Weights of a small transformer language model.
Size: width 192, 3 heads of 64, MLP 768 squared ReLU, vocabulary 7829, 24M parameters.
Architecture: value embeddings, an embedding shortcut, learned residual scales.
Training: a variant of Adam for these matrices, 205M tokens.
Each number is 128 + 24 x the weight over the matrix's rms, rounded and kept within 0 to 255. Layers, rows and columns count from 0.

# layer 7 attention query, 192x192, rms 0.1, rows 71-102, columns 96-143
[[ 98 116 110 147 155 156 128 110 119 106 127 171 132 123 127  93 138 161 104 154 103 132 124 119 107 127  78 148 124 137 167 146 122 139 163 113 126 107 164 135 105 138 108 137 156 117 132 124]
 [ 85 127 132 119 154 133 151 137  80 143 115 147 109  82 131 108 136 143 112 124  99 152 119 108 107 147  89 130 158  95 156 134 123 153 156 110 126 127 155 111 115 118  93 111 137 103 156  99]
 [112 146 107 128 139 140 109 125 134 104 132 174 163 158 117 131 122 143 144 150 101 146 151 144 122 112 127 111 103 115 146 116  98 146 139 124 127  90 144 149 148 173 153 149 127 126  98 146]
 [154 139 139 150 168 123 129 140 145 176 136 133  91 142 112 121 143 112 119 149 148 110  93 119 137 131  91 109 151 108 116 126 135 126  98 164 129 123 124 117 122  88 106 108 143  85 145 102]
 [126 122 137 108 153 104 108 131 141 154 118 141  95 131 124 172 103 106 150 134 126 123 133 103 135 115 195 108 135  91 154 117 124 134 106 127 153 121 111 122 123 118 114 119 113 132  83 148]
 [155 175 116 124 127 149 115 102 108 100 137 116 124 146 126 104 137 124 109 109 119 122  78 103 132 121  90 129 143 116 110 126 131 111 117  97 132 157 129 121 124 115 137 122 122 126 148 108]
 [113 144 120 113 121 116 140  89  78 118 159 131  90  99 131 106 113 171 107 148 151 127 127 106 135 155  55 118 135 169 150  86 118 145 134  97 111 166 101 143 137 137 149 146 162 147 142 153]
 [108 123 121 146 111 156 118 146 149  97 109 112 129 119 118 130 156 114 146 121 149 129 152 164 138 127 166 134 101 136 177 121 131  92 105 136 147 117 155 130 132  94 114 133 155 127 116 126]
 [114  91 128 114 104 118 114 104 119 131 128 148 155 102 114 158 131 151 115  98  89 138 128 151 156 142 137 105 131  97 132 121 143 136 134 123 110 145 122 131 139 128 125 126 149 124 103 150]
 [128 103 140  23  99 172 169 164  78 168 141  70 104  86 147 116  81  10  79  85 178 124 147  87 107 135 120  48 195  98  93  68  45 177 117 168 104 177  81 152 167  95 132  39  66 116 184 123]
 [ 56 118 162 106 139  93 155 141  98 112 122 102  92 108 159  90 118 119 120  99 118 105 112 104 175 118 120 172 158 148 143 101 185 134 115  94 103 150 161 148 154 124 107 139 123 127 120 188]
 [112 114 166 150 172 108 111 166 136  96  80 116  67 130 128 103 143 158 115 118  88 129 138 139 186 149 120 152 137  81 129 135 229 125  84 112 111 144 160 123 136 149  91 133 137 112 116 159]
 [195 137 116 198 174 149 140 114 144 116 129 150 102 145 108 156 179 174 116 170  87 189 125 114  89 123 105 150 124 115 160 189 122 119 146 175 139  72 132  77  52 124  75 121 154 102 138  72]
 [112 123 167  99 127 110 139 142 117 125 135 122 113 104 161 101  73  83 131  85 136  87 151 148 138 141 135 119 132 139 117 108 133 142 138 105 114 162  95 152 159 128 135 116 119 132 148 158]
 [125 121 108 157 117 134 125  89 140  90 145 138 139 182 152 114 130 149 136 105 150 115 172 125 123 104 128 137  93 155  93 134 104 136 145 119 131 106 133 133 133 146 198 153 124 163 148 109]
 [142 139 143 116  99 119 101 150 122 162 165 116 149 138 140 144 110  86 158 115 127 101 151 125 140 114 179 114 115 129 124 125 112 120 144 138 141 117  80 128 150 139 139 126 136 121 108 151]
 [134 123 165 106 165 112 183 175 131 152  90  79  97  59 142 145 146 122  89 116 124 139 110 126 139 174 100 136 204  96 145 108 175 153  82 138 107 171 147 155 127 102  66 112 138 110 162 114]
 [140 130 147 104 122  62 140 137 155 173 125 121 117 130 101 176 136 139 144 130 145 135 130 138 146 149 126 105 145  62 126 109 172 142 111 155 133 136 116 129 154 124 121 127 127 110 127 150]
 [148 137 164  97 150  97 156 186 123 162 100  84  69  50 135 159 133  89  99 128 124 142  85 135 131 181 117 109 211  72 181  85 169 141  97 141 124 172 141 140 126 103  63 110 122 110 162 117]
 [138  95 155 116  99 103  98 124 116 110 129 152 129 147 149 145 146 113 111 121 135 153 156 177 141  95 110 112 100  89 118  89 142 147  95 141 121 128 103 130 148 118 134 149 139 136 139 150]
 [128 116 122 147 138 120 123 120 151 160 148 117 139 153 125 152 136 131 162 141 135 119 116 155 114 136 125 111 146  94 143 132 135 112 108 150 120  96 123 118 147 113 114 146 135 106 135 133]
 [ 87 168 130 120 136 173 158 130 134 105 112 133 183 104 128 116 143 125 140 130 123 158 126 133 109 111  94 129 139 153 151  98 107 143 113  98 122 126 149 135 147 111 123 120 153 119  85 145]
 [153 138 154 110 137  94 119 132 155 151 152 166  88 167 112 155 116 138 125 122 173 147 138 180 117 108 115 107 115  88 131  70 131 151 114 162 155 114  81 135 128 141 145 161 122 164 149 133]
 [120 105 114 134 110 150 140 132 128  79 102 111 158 123 134 107 165 115 132 100 110 131 128 166 131 116 132 136 135 134 138 116 102  71 113 126 116 117 166 127 109 128 120 144 126 104 130 121]
 [139 164 115 149 150 170 173 146 134 135 126 138 136 103 147  88 107 147 125 122  93 131 147 116 123 137  96 137 104 177 114 162 109 123 160 108 121 133 107 136  87 131 135 117 124 122 118 133]
 [121 111 145 129 123 143 117 138  93 135 138 145 109 115 160  87 129 134 110 117 110 138 145 121 128 118  98 155 122 130 119 107 135 142 162 125 132 144 126  96  99 152 127 149 110 149 155 100]
 [154 122 132 136 118 115 153 135 134 119 125 124 115 151 128 136 137 124 102 111 109 121 132 137 147 100 159 121 117 110 137 122 151 135 109 131 127 141 114 166 138 126 106 126 152 171 141 133]
 [ 95 157 117 126 144 131 133 128 104  94 114 112 105 100 144 121 118 119 130 139 141 128 143 112 117 108 146 146 140 155 167 101 121 135 130 128 127 140 129 145 133 113 113 129 139 155 120 133]
 [146 146 139 114 140 129 133 133 119 150 134 162 139 122 140 109 104 127 128 148 129 142 120 133 126 118  88 106 135 132 114  90 112 172 120 145 106 130  99 119 126 146 155 140 116 129 124 134]
 [109  96 132 109 141 113 141 135 102 123 118 128 134 112 140 113 131 123 105 122 104 131 148 130 118 102  97 168 111 125 158 108 127 144 140  93 140 144 137 142 120 123  94 163 141 148 142 112]
 [106 152 129 136 141 164 100 127 130 149 155 146 139 126 113 122 126 118 148 140 152 139 127 123 131 138 131 118 135 130 113 122 126 133 138 148 136 101 128 107 140 137 159 131 117 100  96 114]
 [129 156 123 127 135 126 149 140 123 134 107 123 104 108 147 110 132  93 145 146 114 139 184  97 110 113 148 135 123 176 131 124 116 144 145  96 121 132 138 106 114 148 119 132 113 124 124 136]]
# layer 7 attention key, 192x192, rms 0.0996, rows 71-102, columns 96-143
[[153 118 113 133 113 169 126 155 111 165 113 139 101 102 173  93 152 114 106  96 136  90 115 144 136 134  98 105 125 140  97 139 150 171 134 105 136 139 114 149 142 148 144 153 134 116 130 152]
 [154  77 113 140 133 144 146 142 138 135 106 131 125 105 153  96 123 114 113 138 148 127  97 131 159 116 114 122 139 165 156 117 163 160 101 133 142 141 137 157 135 138 142 159 159 125 118 153]
 [153 153 146 129 131 156 102 162  74 210 121 108  87  90 174  98 147 127 114  78 114  85  58 152 116 137  99 106 117 164  79 117 159 131 138 126 113 139 124 128 143 157 129 132 116 126 131 104]
 [107 110 125 125 134 106 144  83 153 125 125  90 139 156 136 136 109 132 123 126 113 161 139 119 126  93 136 177 123 111 139  99 137 104 117 107 101 155 124 153  89 148 113 111 150 129 113 140]
 [177 114 156 148 126 121 133 107 154 153 103 134 149 140 125 126 152 127  91 117 106 131 117 144 155 116 121 158 115 149 124 119 121 103 133 100 109 136 116 111 113 150 111 124 101 101 122 111]
 [117 123 134 114 140 139 149  96 176 149 119 102  91 140 142 122 142 125 109 118 142 139 172 120 132 142 155 132 109 137 113 111 156 130 135 138 108 141 127 132 114 158 107 112 133 182 102 169]
 [122 116 124 136 108 133 126 161 141 116 139  99  92 102 133 134 151 125  92 102 142  86 141 125 115 167 130 107 136 126 150 175 157 151 144 119 150 109 159 166 132 103 164 131 135 146 150 162]
 [131 111  98 127 140  98 125 126 124 148 148 145 155 110 116 111  98 127 163 126  87 127 192 109 147 142 113 120 149 162 108 135  96 141 132 131 132 121  96 130 127 162 163 141 104 104 113 137]
 [113  96 122 132 127 139 154 154 136 121 115 146 112 151 108 150 137 135 150 128 145 152  93 126 120 121  73 124 119 143 112 126 121 158 106 129 142  96 154 125 150 116 133 136 134 126 156 129]
 [ 55 107 168  99 138 102 179 142  62 194  80  80  91 138 152 120  91  52  97  98 128 103  54 123 172 114  97 152 173  83 107  62 153 164  67  85  85 203 157 124 203 141  60  66  61  45  81 179]
 [113 129 126 140 139  83 101 106 138 124 102 130 134 170 111 158 170 161 168 150 124 151 102 127 170 124 108 183 124  76 118 111 173 128 129 118 115 124 122  97 161 164  85  94 106 113  93  95]
 [109 126 105 138 113  86 112  91 111 134 108 109 162 196 116 152 153 148 160 127 120 164  99 120 126  86 117 178 122  78 132  97 161  97 104 124 118 129  97  87 124 156  68  99  96 144 116 108]
 [191 105 129 154  79 126 101  99 166 110 110 160  99 135 133 110 186 170 113 103 140 119 159 136 128 126 169 124  73 136  63 185 143 132 188 115 179 103 120 113 118 132 179 160 179 161 134 116]
 [ 95 100 154 114 182 124 138 137 125 128 141 116 149 125 126 104  75  91 118 145 122 126 119 133 153 123  85 152 150 102 177  66 128 139  80 136 108 152 144 170 130 123 120 115 109  96 123 152]
 [158 156 127 102  86 113 137 106 145  77 144 115 145 127 136 137 133 142 112 100 145  76 166 149 105 162 145 118 116 170 121 148 107  76 191 137 151  93 112 105 131 120 171 139 171 152 151 137]
 [106 109 143 122 123 132 111 103 148  99 144 149 143 169  95 118 111 141 150 138 121 171 136 139 134 103 153 127 134 117 136 114 106 103 142 120 134 108 138 125 130 100 149 144 121 126 132 122]
 [ 78 123 148 112 174 101 162 166  90 124 107  97 137  87 136 105  89  94 119 147  99 147  56 111 150 141  64 136 173 120 156  80 157 149  60 112  98 191 163 186 124 110  85  85  90 106 103 138]
 [123 140 157 140 150 106 136 116 125 105 112 113 151 145 119 144 124 134 157 154  98 149  67 122 137 125  88 145 145 137 125 106 140 127  83 126 116 156 150 138 111 118  92 115 100 149 104 103]
 [ 82 129 167 121 173  88 145 160 103 142 100 112 128  90 154  68 110  98 122 129  98 131  86 124 134 159  79 170 195 109 146  84 156 151  58 105 101 186 154 184 145 106 116  98  61  87 115 135]
 [ 81 140 116 118 116 107 134 106 132 143 139 105 175 173  70 182 133 118 133 140 121 131 114 129 107 121 138 124  96 146 133 105  98 121 159 135 159 132 129 134 125 102 156 163 149 125 166 138]
 [106 143 129 152 141 117 124 114 121 125 113 119 137 147 124 144 121 125 142 122 129 152 119 132 133 125 120 145 111 103  83 141 121 138 104 128 151 165 138 135 104 126 110 126 115 135 118 116]
 [155  91  74 120  91 118 130 133 105 148 124 132 160 132 134 122 116 116 102 126 135 136  88 101 130 116 142 100 135 213 130 132 149 133 126 147 128 113 141 151 135 108 127 138 155  95 102 135]
 [140 167 150 138 144  98 131  81 124 162 113 126 181 104 147 138 108 117 128 132 104 109 102 148 172 134 168 167 148 107 136 142 138 103 127 135 104 129 106 116 124 144 125 112 131 128 124 125]
 [ 87  96 108 147 136 138 147 128 114 166 116 111  90 108 117 134 109 140 135 166 121 139 121  90 135 121 131 111 110 119 106 145 136 175 130 147 142 139 108 158 121 144 147 126 124 112 145 113]
 [123 101 104 145 104 171  99 111 133 135 133 120 111 142 142  92 121 111 118 134 146  91 164 108 144 105 134 129 143 139 202 138 141 129 140 154 149 128 101 126 154 131 137 121 133 117 137 162]
 [120 119 145 111 131 110 135 127 133  85 150 137 141  87 120 100 129 103 132 142 159 106 128 136 144 134 162 131 144 119 172 140 107 120 127 130 139 119 126 142 149 120 158 149 134 147 167 126]
 [132 111 135 110 135 108 124 139 126 142 145 132 107 101 141 145 105 129 161 109 115 104 128 158 145 147 100 123 147 100 113 112 138 134 159 102 112 119 118  99 123 142 128 106 141 136 125 139]
 [163  98 109 111 111 104 136 140 126 101 115 160 147 112 108 116 133 134 118 105 124 116 153 125 106 173 114 135 146 141 105 141 107 105 156  83 136 145 105 111 143 141 177 142 124  93 142 123]
 [118 140 149 146 101 129 131  95 129 144 102 106 117 130 138 115 153 125  75 125 145 134  86 120 113 110 129 139 122 114 134 127 131  97 143 119 143 129  86 161 136 125 117 144 152 110 176 101]
 [143 101 146 132 100 141 141 123 129 130 124 142 139  98 140  73 128  87  97 122 155  87 128 132 166 123 120  91 149 160 122 120 137 161 152 102 136 132 128 165 126 108 180 140 141 117 144 154]
 [137 150 114 127 110 126 117 113 143 137 115 132 144 158 121 117 131 137 103 118 121 153  95 120 115 110 157 121 136 154 148 111 117  89 117 117 118 122 119 149 142 114 130 160 108 127 127 110]
 [131 130 113 147 116  97 115 131 126  84 150 159 140 107 107 115 144 122 103 137  94  72 121 109 127 111 146 118 122 142 167 134 116  97 152 129 163 126 132 128 131 113 174 147 110 115 132  95]]